python train.py --rope_base=100000.0 --attn_scale=0.177 --init="normal" --init_std_down=0.0 --lr=0.00571 --beta1=0.95 --weight_decay=0.043 --final_lr_fraction=0.02
Each number is 128 + 24 x the weight over its row's rms, rounded and kept within 0 to 255. Layers, rows and columns count from 0. The size above them is the row's rms in percent of the matrix's.

# layer 7 attention value, 96x96, rms 0.195, rows 83-95, columns 0-95
size [126 113 116 123 118 112 111 121 129  94 119 116 118]
[[102 118 122 187 120 143 150 157  85  90 152 122 147 140  95 105 115 146 150 110 116 113 159 128 119 166  96  99 127 124 147 108 108 151 127 137 111 124 140 135 103 101 143 120 127 146 181 158 135 158 188 139  90 138 139 139 131 183 136 154 109 144 149 114 152 121 176 120 119  57 123 133 133 114 135 126 107 144 135 113 120 100 107 166 107 108 134 145 142 134 127 169  85 116 123 149]
 [115 147 103 151 111 144 119 149 110 138  92 158 117 126 199 134 128 109 149 121 129 122  93 142 159 137 120 118 108  98 103 125  88 120 159  92 114 142  99 128 103 119 147 125 146  99 131 151 148 141 119 138 104 135 157 101 130  96 144 119 101 122 157 107 125 117 156  81 122 156  91 138 140 130 145 184 173 148 123 107 164 116  97 164 168 190 121 134 135 119 150 130 128  96 174 139]
 [150 134 182 108 138 128 128 142  93 115 148 161 141 118 134 128 156 134 126 164  75 111 108 151 145 108 162 153 116 116 110 146 153 131 147 138 129 128 165  83 172 137  95 120 141 140 120 139 128 128 112 110 140 106 140 111 151 157 111 155  99 116  67  98 129 134 167 117 149  84  94 170  70 103 103 127 141 137 155 146 123 137 140 144 109 180 119  99 124 111  99  95 107 146 142 133]
 [180  95  92 139 105  80 154 132 126  91 154 135 142 139 124 128 119 125 143 155 101 196 109 128 134  71 125 157  69 122 128 148 181 120 161 150 144 149 135  95 136 120 149  90 127 126 121 125 119 127 127 135 129 145 103 135 114 147 117 128 120 116 138 134 125 103 145 107 135 115 147 142  95 100 140 173 123 141 122 128 124 150 114 149 126 143 139 118 106 126 115 166 128 173  71 187]
 [138 100 109 110 131 120 132 158 133 140 139 119 134 103 102 134  97 122 158 124 146 138 141 151 145 149 103 165 102 141  82 109 151  94 166 145 158 155 122 131 104 152  93 132 125 132 135 189 108  72 117 143 128 127 127 129 145 152 162 120  98 114 147 167 109 143  96 136 181 148 134 129 129 120 157  95 131 138 102 126 114  87 152 149 105 176 108 140 136 166  76 109 160 135 160  94]
 [103 155 100  92 166 134 155 156 155 152 138 137 123 156 138 165  95 126  88 153 178 142 167 153 160 162 112 103  84 115 168  86 121 129 128 127  94 115 119  80 159 107 148 116 112 167 114  99 149 165 120 144 167 124 142 130  95 152 120 113 124 115 141 160 148 140 120 106 122 111  89 135 148 135 105 127 154 121 115 119 133 126 132 144 145 118 174 126 109 124 132 139 135 152 136  65]
 [139 114 132  87 156 120 144 129  69 142 114 187  97  89  75 128 146 120 150 121 100 153 123 122 140  99 150 116 135 146 114 120 126 122 115 118 142  96 135 108 107 120 133 115 150 125  68 109 154  94 144 112 120 124  87 119 149 113 126 142 173 131 134 146 156 110 155 140 181 122 165 142 115  98 141  90 136 130 127 118 127 114 118  98 117 145 130 104 159  81  98 164 121 128 166 175]
 [112 124 155 140 146 173 142 159 143 164 166 137 134 145 123 150 149 123 133 164 109 105 111 131 142 132 175 125 110 149 103 121 150 139 108 127 161  55 124 136 160 151 120 122 173 157 156 114 131 111 110 157 149 169 140 162 127  99  73  99 136 124  92 128 169 166 134 126  99 134 126 100 114 152 135 160 104 123 155  99 109 107 132 137 104 127 149 156  85 139 107 135 133  83 118 128]
 [113  92 120 113 139 150 113 104  98 155 127 144 113 140  98 134 132 161 136 154 155 174 129 154 115 139 152 148 109 136 123 179 177 120 142 114 125 129 111 165 181 145 141 119 101 160  80 159  84 149 110  95  94 117 148 126 134 118 110 187 110 174 119 129 121 142 165 118  92 137 148 126 132 141 141 115 102 126 145 113 117 124 146 109 152 128 178  92 109 129 159 113 147 116  93  99]
 [165 109 132 150 147 129 119 108 114  81  82 144 183 100 177 177 144 137 125  96 160  80 110 154 127 111 141 155 111 126 155 125 105 125 116 147 161 146 142 152 108 120 188 160  78  97 128 121 130 134 145 110 152 130 130 113 136 129 152  87 167 164 145 109 117 100 119 107 116 109 125 111 122  92 150 148 115 112 146 123 105 123 169 145 145 119 133 128 113  95 159 125 148 108 105 145]
 [117 185 110  90 154 131 127 102 140 111 147 143 118 110 115 140  79 140 144 106 147 146 107 126 128 153 102 111  82 102 112 149 120 148 100 175 133 105 152 140 111 122 108  79 149 173 147 122 139  88 104 153 104 126 153 139 117 128  81 148 152 135  59 129 129  84 152 109 126 160 120 150 103 150 114 103 119 149 162 170  91 132 132  99 143 130 103 111 131 126 116 143 133 139 123 155]
 [111 130 138 124 100 112 172 129 161 162 172 109  85 131  85 126 122  95 109  86 106 143 116 138 167 108 102  80 128 112 114 116 144 125 113 143  93  81 145 103 114  98 157 131 139 179 145 145 113 101 170 154 174 139 135 145 134 151 115 147 103 114 126 110 130 117 139  94 115 147 117  93 158 107 150 116  87 139  91 123 144 120 124 103 105 115 114 164 113 124 117  90 151 118 135  91]
 [130  99 124 147 133 110 142 124 108 147 123 143  95 185 126  73  93 165 127 101 132 145 117 153  85 114 136 128 136 156 171 112  63 127 112 115 162 152 169  84 109 126 139 130 169 146 117 144 131 174 143 137 109  90 139  98 106 123 122 113 141 139 116 134 169 136 150  98 138 114 145  99 136 120 119  91 104 118 138 157 180 101 127 105 132 121 105 106 109 127 112 139 176 121 143 123]]
# layer 7 attention output (transposed), 96x96, rms 0.184, rows 83-95, columns 0-95
size [122 108 106 106 111 100  97 112 112  88 110 105 111]
[[159  91 144 144 166 141 102 104 106 138 109 131 165 108 150  85 132 137 128 147 111  94 164 166 133 100 121 103 144 115 144 132 141 111 118 100 132 121 125 159 133 173 113 133 138 140 182 116  99 129 100 103 121 182 180 120  95 170 108 140 183 150  95 136 108 103 143 120 140 106 149 114 149  94 120 120 143 117  81 111 135 168 114 167  96 107 119 129 136 114 133 141 114 154 146 136]
 [118 131  77 113 111 138 108  99 139 168 100 107 176 133 138 105  99 117 105 159 128 142 150 119 138 133 188 159 121  91  98 146 135 140 134 117 141 156 141 145 128 129 131 139 151 165  99 133 180 100 136 115 121 125 155 142 106 159 111 131 103 209 152 119 148 146 140  81 134 106 106 107 111  98 123 167 154 150 144 114 135 127 123 116  98 126 122 124 162 103 155 100 102 150 120 155]
 [108  99 103 100  95 145 127  93 135 107 119 145 128  88 102 144 141 165 201 110 121 138 163 115 103 125 150 107 116 112 135 132  69 119 107 131 128 105 120  94 149 112 180  99 127  88 163 139 154 132  87 124 141 136 132 121 100 122 116 100 112 128 136 140 140 123 112 135 167 168 144 139 103 131 124 173 151 122 133 161 118 101 133 109 110 196 154 139 151 135 108 118 137 147 131 161]
 [ 79  84 141 142  83 116 113 110 103 147 151 129 143 135 112 119 136 141 178 130 131 143 116 157  55 145  93 131 123 153 149 116 109 128 158 105 121 125  99 160  62 155 126 130 138 106  93 144 146 104 156 141 104 128 149 120 125 127 122 112 149 169 104 167 134 122 120 145 135 105 155 117 128 123 119 133 123 126 150 171 103 136  97 160 104 148 117 145  66 146 103 124 150 134 136 166]
 [ 99 131 113 126 121 110  99 182 107 160 136 107 167 122 105 114 109 127 136 126 105 147  74 177 168 137 160 120 135 135 145  90 126 102 145 163 113 150 159 153 123 117 110  89 141 126 162 124 140  87 119 143 140 143 157 132 189  96 112 128 115 127 121 123 140 132 163 137 184 139  78 162 146 114 125 134 110 151 134 166 156 152 142 138 142 106 144 126 129 158 121 137 116 120 166 168]
 [120 107 140 114 193 129 116 160 134 162  91 131 139 134  83 150 131 121 111 145 102 105 125 143 124 137  97 132 160 131 192 139 109 136 112 159 154 127 105  96 131 169 103 124 115 158 107 136 113  91  96 115  97  56 127 119 138 136 129 153 113 108 142 136 113 138 120 129 135 118 105  89 131 100 169 158 146 112 157 124 112 129 165 168 146 136 138 151 141  93 155 140 140 106  80 111]
 [136  95 122 121 142 140 180 129  45 181 138 159 121 137 107 109 114 119 154 137 147 155 133 113 105 129 137 120  72 132 124 120 150 140 102 125  95 100 147 109 138 114 117 148 132 110 162 139 165  97  90  99 154 132 103 151 124  74 133 125 137 111 129 127 105 148 113 142 139 121 142 118 137 155 132  95 165 139 137 142 103  87 114  99  82  92  95 149 135 156 118 113 113 138 115 163]
 [150 164 115 201 153  78 134 120 153 163 108 134 149 153 115 118 115 120 168  82 135  93 141 123 111 148 150 129 153  98 126 103  91 126 138 158 139 121 142  73 146 169 135 113 100 119 128 129 139 149  85 184 151 134  80  97 124 113 119 135 166 129 149 135 155 146 138 119 126 102 112 144  89 134 122 116 157 122 101 130 145 142 130 140 108 145 117 150 138 123  93 160 131 119 125  89]
 [119  96 170 164 113 120 144 171 165 109 132 120 142 106  96 137 128 122 130 137 115 133  96 108  86 132 167 114 120 112 127 119 116 150 131 105 115 143 149 111 166 158 155 122 116 137  94 133 102 156 105 126 114 133 126 130  90 143 115 152 130 106 102 147 179 149  63 126 123 127 111 122 144 128 154 120 120 111 156 155 131 157 116  85 171  77 106  99 104 182 128 101 164 126 168 110]
 [119 111  91 113 131 147 114 132 139 142 158 170 103 162 180 125 123 173 152 119 166 140 147 122 138  88 132 145 159 147 119 161 161 160 132 113 178 146 125 135 124 147 127 143 131 136  82  76 171 105 140  95 139 131 147 185 131 115 127 131 125 156 151 159 164 100 122  78 122 115 145 132 118 117 136 116  94 113 102 168 114 128 127 155 157 153  88 113 122 130 137 130 117  88 125 121]
 [139 137 123 147 156 121 144 132 114 128 142  89 107 105 112 135 109 115 139 147 152 130 151 112 146 135 155 119  78 132 122 114 114 128  99 146 118 127 134 156 154 132 134 144 143 135 100 164 104  72 125 126 158 147  81 138 123 139 114 172 155 150 126 134 123 126  86 177 108 129 189 167 118 110 105 213 141 128 126 144 125 146 127 147 117 115 126 119  90 130 110 188 167 142 115 158]
 [120 153 156 151 134  84 139 132  90 156 123 112 136 133 104 152 128 144 105 144 101 150 135 147 129 126  92  86 136  93 120  78 107  95 135 130 145 152  86 137 107 137 162  90 119 146 126 158 116  99 142 142 129 139  88  75 113 140  99 122 151 114 143 103  96 136 114 132 142 144 122 101 175 156 120 118 112 109 138 148 170 145 128 144 111 125  78 118 160 143 121 128  75 120  63 119]
 [160 103 120 115 118 159 132 150  83 155 121 140 121 151 166 130 206 126 118 120 115 149 142 125 146 131 145 113 136 159 142 139 112 154 137 142 157 103 164 126 159 112 128 117 117 102  85 125 102 109 111 132 124  89 128 131 148 170  61 122 129 106 119 147 149 109 137 149  73 122 125 142 127 124  97 101 123  94 155 133 138 104 115 147  88  76  64 142 126 119 132 125 137 131 152 109]]
# layer 7 MLP gate, 320x96, rms 0.213, rows 0-15, columns 0-95
size [100 109  89 120 106 101  96 110 109  99  92  99  98 102  95 104]
[[148 146 159  68 149 124 119 110 148 129 122 130 119 144  96 111 166 146 117 166 177 140 128 121 137 133 158 170 144 109 103  61 115 114  87 185 110 108 118 111 124 159 141 146 119 121 116 143 115 103 145 135 119 153  95 131 112 120 118 148 159 156 112 143 113 129 136 141  81 125 137 125  98 117 120 154 156 104 113 140 153 165 147 122  72 162 134 112 137  95 133 164 130  95 161 149]
 [154 121 131  91  97  96  99 157 123 131 132 155 133 137 113 100  75 176 145 129 187 120 134 127 154 115 107 139  96 145 135 140 135 153 128 126 136 133 120 137 129 107 116 116 114 189 114 113 134 120 104 143  77 131 153 140 111 152 107 140  78  77 148 181 141  94  98 119  84 121 112 143 136 117 137 134 117 114 139 133 108 122 150 110 132  92  88 134 181  98  96 111 110 140 119 133]
 [ 95 141 106 108 163 107 107  73  91 162 102 135 120 114 139 111 108 150 107 115 184 134 156 110 152 110 109 143 113 123 128 101  96 138 120  97 139 115 129 170 114 139 188 137 123 124 151 167  76 116 127 150 177 117 132 147 123 156 135 116 116 111 133 101 106 103 126 143 111 149 173 143 137 130 159 108 131 120 140 117  89 100  96 161 108 145 118 168 152 157 121 171 116 122 106 148]
 [118 151 150  82 102 111  77 146 102 130  99 153 118 159  88  98 133 132 128 129 109 163 101 208 150 152 155 165 151 160 147 162 107 108  99 125 128 107 108 138 113 130 135 107 119 137  70 163 101 134 169 151 146 114 133  83 110 142 109 114 128 126 143 152 130 108 139 112 131 124 158 158 107 155 110 175 137 138 122 125 127 114 120 133 144 103 112 149 141 126 112 135  76 137 134 112]
 [124 146 131 147 136 123 134 112 152  82 147 159 137 163 152 136 145 148  96  90 144 141 159 108 151 137 133 152 131  92 130 109 110 138 168 100 110  80 147 165 137 126 157 167 133 132 117 166 126 181 132 132 102 148 120 130 124 150 121 159  93 106 128 129 110  71 114 119 151 101 126 113 126 142 165  93 132 146 113 157  90 150 117 128 131 138 164 183 113  95 116 150 118 152 176 159]
 [131 116 165 127 169 133 132 137 101  88 134 148 173 140 135 131 126 139 108 140 144 144 165 109  92 115 120 146 161  89 141 108  93 130 112 116 128 105  63 151 112 145 172 124 121 120 101 144  32 108 113 122  87 148 108 164 101 134 101 126 168 137 121 135 125  99 121 119 130 107 137 123 120 127 111 136 139 127 106  96 129 154 136 129 129 120  74  83 145  96 132 144 122 121 107 146]
 [138  98  85 149 137  89 133  97 109 102 118 174 111 123 106 109 177 161  93 129 102 173 121  61 136 160 162 138 166 145 119 106 160  94 118 143 128 134 141 101 143 120 159 102 113 119 137 140 124  99 100 140 108 126 103  78 123 167  81  84 138 155 144 126 170 105 135 162 125 135 136 113 121 136 162 135 124  92 154 124 147 128 132 156 121 108 132 132 138 127 117 106 151 123 149 128]
 [141 149 169 101  94  99 135  99 140  91 115 121 110 122 122 145  91  93 108 114  79 131  89 102 139 124 101 164 168 139 108  98 135 120 120 147  92 129 101 153 148  76 117 144 135 122 149 131 118 135 124 140 148 188 106 175 121  86 178 135 132 132 155 110 126 106 138 144 163 114 143 127 113 157 108 146 118 162 130 157 110 102 142 151 139 121 109 102 143 115 171 150 104 135  85 124]
 [112 131 180 120 136 157 133 127  95 134 142 186 153 148 134 112 142 114 112 122 107 143 137 189 107 119 107  92 155 157 102 135 134 135 104 120 154 155 159  86 142 140 139 109 116 142 113 119 109 165 110 142  87  68 125 128 163 139 157 115  89 155  89 118 133 130 155 134 147 131 155 104 102 160  97  96  86 153 129 159 128 118 150 138 148 116  93 112  82 144 114 114 143 126 128 143]
 [117  98  91 123 154 114 114  83 142 164 142 114 170 120 137 134 126 130  92 148  98 160 184 144 106 143  83 116 140 126  69 142 163 126  60 104 140 126 132 129 138 131 115 147 118 129 156 138 112 108  92  98 116 141 126 128 116 148 115  98 155 116  86 161 104  80 113 173 140 100 122 135 110 131 120 154 161 117 134 158 137 130 137 141 119 158  91 114  89 121 113 143 148 116 134 150]
 [133 129 160 171 125  99 107 102 110  85 116  98 182 154 104 122 123  99 125  82 140 130 134 165 180 121 146 116  79 114 101 133 149 115 107  95 143 159 149 145 152 132  93 125  99 138 151 160 179 174 176 114 139 131 149 115 128 107 108 154 116 134 139 116 180 147 131 119 129 112 142 124 117 142 120 116 144 173 165 142 132 137 112 139 121 126  99 157 124 109 119 157 152 154 159 121]
 [122 112 102 132 109 175 103 121 114  98 120 122 123  82 103 105 133 128  82 157 124 157 167 120  95 129 104 126 154 104 131 118 173 139 154 151 155 142 140 135 159 134 112 122 148 163  69 169 137 127 129 139 115 161 185 166  84  86 134 115 118 134 147 142 104 103 138 142  97 102 109 118 131 114 114 109 134 159 123 133 114 120 144 151 137 116 109 119 167 101 109 157  94 161 141  89]
 [137 113 130 119 143 111 133 135  89  99  95 135 129 132 128 139  91 150 122 117 155 133 107 129 119  93 175 134 124 172 134 123 124 174 164 112 128 153 122 165 131 115 178 127 111 111 123 136 115 151 117 134  84 137 122 118  98 117 111 101  93 109 131  67 158 112 155 159 141 118 131 184 102 109 147  84 174 144 109  98 163 148 167 147 116 111 103 119 102 169 114 151 149  96 126 139]
 [133 100 164 141 151 115 122 110 144 151 121 114 147 123 136 141 104 105 136  64 122 107 138 148 154 104 126 142 133 132 150 114  89 120 121 144 130 134 148 104 115 150 169 108 119 104 154 113 136 116 113 121 205 138  95  56 146 180 116 106 122 149 139 150 130 137 104 121 146 119 206 101 106  88  94 144 130 130 141 107 124 133 120 117  84 114 105 144 151 136 127  99 125 149 121 118]
 [116 176 160  80 150 126 146 154 104 123 111 100 115 118  57 112 158 122 117 128 129 167 145 127  86 102  96 149 130 104 124 102 163 108 157 144 137 150 104 115  67 112 165 128 134 124 118 140 160 151 170 139 131 118 154  89 146 117 154 133 119 139 130  77 114 129  98 140 151 149  94 102  97 129 152 155 110 137 104 153 121 147 118  98 142 139 101 138  97 120 114 122 157 153 136 123]
 [145 141 101 114 116 138 110 132 123 103 122 114  77  94 123 116 138 130  69  98  94 164 112 139 132 123 135 135 120 159 147 122 117 138 130  77 103 105 141 124  96 103 122  82  97 112 130 148 142  88 156 106  84 140  99 118 124 109 151 114 121 132 136 124 112 132 176  79 106  74 120 122  93 141 116 145 124 120 140 139 127 103  99 126  89 138 130 165  97 142 195 156 148 149 127 140]]
# layer 7 MLP up, 320x96, rms 0.197, rows 0-14, columns 0-95
size [ 93 110 105 114 101  97  91 105 102 100  97 109  98  98  99]
[[129 161 174 113 130 126 122 154 167 130 162 140 141 177 126 101 139 162 141 120 144 119 121 139 163 127 145 166 132 139 116 143 142 164 160 164  90 109 124 165 113 177 132 117 115 137  78 147 120 164 135 152  79 138 112 150 113 137 133 107 116 135 109 187 124 121 133 126 124 124 136  87 176 137 128 117 148 133 117 137 136 153 105 136 111  87 176 128 164 138 159 157 156 118 171 123]
 [121 127 102 137 105 132 148 128 125 111 101 119 117 119 115 109 156  96 105  95 107 153 166 134 142 152 153 111 139  99 133 102 131 141 155 171 108 103  99 137 129 181 145 157 138 120 127 169 131  98 168 184 150 149 144 148 187 126  79 113 139 164 149 119 163 139 107  92 116 167 113 131 119 134 121 134 126 102 141  98 135 127 128 111  84 112 115 135 105 114  60 145 140 112 112 103]
 [136 111 122 105 135 117 134  92 109 137 141 110 102 146 148 126 141 117 110 175 100 119 111  80 101 117 157 148 153  90 120 182 146 127 132 137  92 123 132 106 140  85 117 110 124 168 103 136 154 171 136 105  91 149 164 106 138 126 112 152 114 138 141 131  96 137 147 172 119 138 115  93 135 101 130 104 156  99 117 132 125 125 149 113 185 152 142 126  90  48 105 126 149 107 125 129]
 [138 127 113 124 120 143 145 121 141 140 109 131 111 111 103 152 141 118 106 124 115 127  99  77  96 125 126 165 124 137 120 133 159 128 133  98 122 138 133 176 135 176 143 144 119  92 103 133 136  92  54 146 142 113 193 191 106 158 151 124 144 113 117 126 141 153 141 136 133 118 114 149 113 163 154 142 124 128 143 118 175 147 160 143  96 109 170 115 104 129 142 150 165  79 140 151]
 [153 146 107  95 103 130  90 119 132 121 114 132 129 121 144 146 156 146 138 158  90 147  66 146 150 122 147  79 119  98  91 158 101 175 121 145 105 112 137 144 159 123 162 159 142 126 153 189 137 129 120 114 113  94 136 109 158 151 136 114 153 130 155  93 139 106 136 115  89 124 133 112 156  91 126 130 106  97 164 143 140 126 118 139 121  82 142 129 112 111 122 119 137 138 201 125]
 [139  92 139  83  96 140 124 162 154 119 132 120 126 119  89 138  95 140  90 115 165  68 138 165 109 143 109 119 134 136  99 182 110 112 139 128 145 131 119 132 165 143 157 112 108 154 112 178  87 112 109  68 138 131 124 139 134 121 121 121 148 107  77  81 167 139 141 107 114 120 139 155 100 111 142 118 104 136 115 113 143 140 112 138  72 103 138 116 148 134 113 128 136 138 165 142]
 [130 124 143 122 130 177 119 122 111 122 145 129  75 124 148  96 170 130 116 129 133  99 140 152 117 114 146 104 129 149  90 166 154 117 102 111 119 109 117 132 151 117 106 101 137 142 123 148 108 101 147 147 109  99 155 120 109  97 175 139 167 156 134  54 143 127 171 107 130 126 132 128  63 105 118 120 136 153 101 132 122 123  71 135 101  98 143 106  90 134 139  89 164 114 131 132]
 [128 139  99 107 137 132 142  97 129  94 104 159 164 162 149 112 132 123 116 115 135 148 139 121 141 103 120  92 104 128  75 118 128 155 114 116 135 118 144  74 117 167 116 130 128 141 131 110  96 160 106 166  92  98 141 161 113 149 126 137  81 133  86  94 170 125  96  89 112 125 146  89 141 122 118 157 124 136  88 107 132 127  82 124 138 162  76  93 129 122 118 103 138 100 112  94]
 [151 142 105  99  56 113 106 147 117  83 101 156 102  75 127 143 120 147 150 157 166 143  98  97 118 102 108 110 112  97 169 111 122 131 143 156 113 139 126 137 106 154  96  98 170 144  94 143 116 102 103 157 143 129 155 120 157 144 133 148 107 129 116 115 100 118 154 142 112 114  99 113 125 136 179  78 113 102 114 118  98 120 108  98 150 128 137 127 125 129 151 123  85 147 153 124]
 [ 99 132 121 145  81 143 102 167 144 132  97 105 143 128 105 112 119 148 116 134 156 140 148  90 100 111 112 185 153 135 116 165 134 120 120 113 108 115 141 106 118 115 174 154 125 132 119 179 122 149 152 182 195 105 150 100 122 119 145 146 123  96  75 120 142 145 119 123 120 109 154 110 137 133 150 159 144 107 146 115 154 165  96 116 111 136 140 138 107 112  75 139 166 117 139 147]
 [152 120 177 133 128 126  93 148 134 133 155 107 134 152  80  97 118 145 143 125 131 163 189 137 120 114 124 146 123 131  64 142 114 154 119 112 154 126 131 113  96 148 126 131 116  91  82 124 146 178 115 161 128 126 137 152 132 137  59 132 162 106  85 146 105 139  83 104  88 151 132 124 143 158 163  95 130 126 111 112 138 128 135 117 137 165 121 144  92 128 146 118 126 144 109 101]
 [109 109  98 135 169 124  85 113 157 106 122 162 123 143  61 120 131 126 122 143 126 108 118  92 124 122 146 140 147 103 125 143 138 111 115 128 101 121 140 110 169 122 147 113  78 126 128 126 110 153 134 135  63 128 124 188 151 107  93 110 137 141  84 148 153 131 137 140 120  70 122 138 129  90 159  96 117 149 168 126 128 146 165 129 129 138 112 120 109 169 140 116 122 182 109 148]
 [113 124 125 132  76 157 113 133 116  81 174 107 132 107 150 115 103 168 140 153  98 152 137 128 170 128 156  72 101 103 154 145 121 123 100 112 153  94 139 114 139 110 119 116 125 121 140 107 153 122 110 102 121 144 117 148 172 149 169 134  82 155 124 111 128 135 101 129 134 119 110  96 132 122 114 154  98  85 173 143  94 153 160 116 126 159 132 139 100 135  91 124 154  81 105 108]
 [147 143 150 144 151 134 161  81  87 123 124 107 143 139 113  92 167 129  67 137 120 189  96 142 127 127 147 159 113 132 138 121 115 137 114 138 178 141 144 124 102 158 124 113  86  81 149 114  99 103 120 125 164  91 116 102 123 118 170 126 131 133 115 151 119  98 129 104 133 118 102 112 132 176 128 132 112 137 112 148 166 120 159 117 130 133  98 113 115 173  92 136  96 167 141 149]
 [158 140 109  96 111 128 107 160 107 116 161 121 154 141 176  99 161 106 143 159 135 134 145 127 115 124 151 114 113 125 147 133 112 156 104 143 134 144 199 123  96 128 133  95 101 128 167 110 163 105 128 134 116 123 136 110 141 106 135 128 123 107  93 122 103 117 141 177  82 120  98 101 150 147 148 144 130 181 120 145 122 117 119 136 151 106  63 118 110 153  66 121 132 120 124  91]]
# layer 7 MLP down (transposed), 320x96, rms 0.191, rows 0-14, columns 0-95
size [101 110 106 106 109 100  98 103 106 104  97  96 102  97 102]
[[108 121 115 121 105 152 140 146 118 124  96 173 170 111 122 145 142  60 124 167 124 146  72 104 103 114 110 141  96 153 130  89 157 146  87 118 166 136 142 129  95 146 140 141 134 139 130 139 149 150 127 152 150 129 153 135 153 136 140 139 117 157 122 138 134 109 130 134 143 132 119 122 137 116 204 125 147 113 149 127 143 109  94 151 111 109 117 188 118 104 170  78 108 146 105 104]
 [ 85 129 117 138 136 154 138 107 163 213 134 101 122 117 143 140 160 127 125 119 104 153 150 167 133  93 158 100 154 142 144  48 124 119 141  98 116 120 157 123 142 118 135 113 126 121 117 148 124 147 125 169 109 118 131 155 116 107  84 129 130 147 106 115 130 126 137 186 132 148 137 177 128 120 130 119 116 103 121 135 144 129 166 130 140 134 171  99 179 137 118 120  86 143 133 154]
 [106 137 105 108 137 154 143 108 128 127 158 101 132 172 129 145 139 137 115 158 127 139 102  99 140 139 149 152  72 136 142 146 148 143 149 134 138 151 131 128 120 146 129 147 155 146 174 120 129 163 151 187 122  99 146  71  94 123 114 126  92 135 176 106 128 115 123 128  99 146 131 138  85 162 159 170 173 140 157 160 132 129 133 170 154 126 140 140 123 181 134 116 105 113  82 122]
 [173 119 165 124 119  94 110 112 112 123 141 127 126 134 143 157 147  95 122 138 151 150 122  84 127 105 179  81 148 117 115 121 120 153 132 143 169 112 107  82 147 135  91 144 114 114 104 106 131 153 133 115 154 128 152 157 131 183 142  94  82 125 159 147  77 129 131 124 144 111 143 122 157 169 142 142 144 148  77 135 122 134 158 167 154  79 144 126 115 140 128 123 103 159 127 107]
 [118 130 135 146 190 122 119  95 126 130 142 124 112 140 162 119 137  86 120 147 132 165 124 123 153 122  97  99 159 140 142 134 129 106 120 148 112 142 162 139  86 132 139 106 144 153 128 120 106 129  92  94  85 115 167 163 109 145 142 123  98  66 177 101  90 100 136 137 119 158 131 136 164 140 123 139 123 118 120 155 139 125 129 116  76 149 147  82 145 178 145 101 124 129 100  86]
 [133 131 149 131 115 131 124 124 147 115 133  87 136 123 159 158 134 128 131  92 103 152 131 138  70 110 143 123 125 119 156 100 135 154 124 154 116 135 104 137 123  90 158 161 145 176  97  86 136  99 101 143 116 163 147 162 114 126 114 183 106 117 152 104 111 107 100 101 164 117 135 170 117 160 131  73 154  82 154 125 137 151 131 119 133 118  98 114 169 157 121 132 121  77 100 121]
 [189 122 170  99 129 138 127 122 145 113  91 135 124 119 119 130 130  95  93  71 171 137 116 121 148 130 128  91 122 104 116 150 135 127 131 173 137 128 123 138 129 144 122 128 126 114 132 133 139  64 119  82  95 138 156 162  90 118 119 140 124 114 124  89 171 133 131 169 103 134 102  79 113 143 124 128 150 105 150 112  74 127 128 106 119 124 147  79 143 163 115 141  94 151 106 123]
 [ 95  88 110 120 160 154 136 133 163  90 123 130  95  96 160 158 107 142 153  98  93 144 135 146 127 109  94 111 106  91 136 141 145 116 110 168 141 122 124 101 145 191  75 121 150 100 141 125 109 128  90 119 150  93 163 127 143 141 104 115 183  82 147 141 108 136 115 133 131 109 151 170 154 129 142 106 110 141 141 151 141 143 132 129 123 135 153 161 119 133 163 152 107 138 110  94]
 [120 108 124 108 152 104 164 142 127 123 151 167 110 105 156 115 152 152 143  88 153 140 124 168 116 100 139  90 160 134 154 142 133 121 137 122 116 115 135 109 131 184  80  70 140 145  79 136 144 153 106 105 128 115 125 137 162 137 102 168 123  93 125 167  84 101 139 152  94  93 178 170 134 124 144 122 126 118 143  74 111 122 108 130 107 108 131 135 116 132  96 139 127 146 111 130]
 [141 122 147 182 137 136 105  80 123 138 125 183 122 144 158 128 182 121 116 116 116 153  91 151 174 143 100 147 146 143 111 133 149 103 102 134 120 132 134 142 119  66 160 113 135 121 182 143 128 146 129 122 130 115 131 113 144 111 103 154 183 103 158 139 122  87 125 183 139 118 155 143  91 114 130 130 130  99 115 147 147 113 113  69 110 130 150 141 125 115  99 125 140 116 114 154]
 [113 199 122 125 145 115 136 130 132 109 134 138 107  82 127 124 116 154 115 161 120 128 116 170 139 101 127 154 137 112 150 118 118  98 134 173  85 113 145 120 132 106 127  62 158 122 111 121 135 124 113 144 142 134 138 124 107 168 122 103 117 163 141 184 101 118  76 106 150 145 100 121  95  99  98 101  91 142 122 136 109 170  97 163 159 102 157 120 166 131 142 123 136 108 133 114]
 [161 116 132 173  88 146 102 148  98 129 108 121 139 141 137 168 104 118 121 155  99 144 158 153 103 164 115 156  92 182 129 145 104 128 100 157 105 125  84 150 134 102 152 163 143 172 141 110 121 142 102 134 124 100 132 121 127 139 146  98 140 121 130 128  86 119 105 137 156 162 137 158 153  88 149 111 160 148 172 118 152 128 104 148 114 140 140 139 155 108 118 125 113 184 172 128]
 [ 90 114 131 158 113 102 133  97 150 118 109 135 156 146 103 127 135 138 189 141 104 131 110 117  95 144 119 117 151  95 141 120  99  90  98  94 130 110 145 126 143  96 131  97 142 102 125 150 173 151 126 171 167  98 128  90 121 144 130 149 164 170  90 152 148 145 143 178  77 144 145 101 135  75 107 146 138 139 130 111 128 120 121 104 145 143 128 151 113 122 184 118 107 118 130 130]
 [129  91 130 148 135 122 135 105 144 126 132 103 116  87 136 106  98 145 114 123 116 107 124 112 173  78  98 158 129 135 154  83  71 140 132 114 110 108 146 134  80 117 134 138 101 193 121 140 149 103 130 136 135 155 131  78 159 131 140 148 159 155  99 170 137 130 159 115 154 143 153 128 157 132 123 136 108 103 165 154 114 137  73 112 105 121 101 157 110 157  97 128 142 136 150 150]
 [137 112 171 120 134 128 147 140 101 148 165 124 135 156 104 149 108 111 109 107 145 123 102 142 180 121 132 123 112 139 131 120 146 127 106 112  90 110 125 123 137 144 115  91 132 130 103 120 170 131 183 128 153  97 162 112 114 138 156 126 140 167 120 140 121 101 107 147 139 156 104 133  98 156 149  68 168 142 144 135 139 144 133 146 110 103 150  75 164 160 145  66 165 119 122  81]]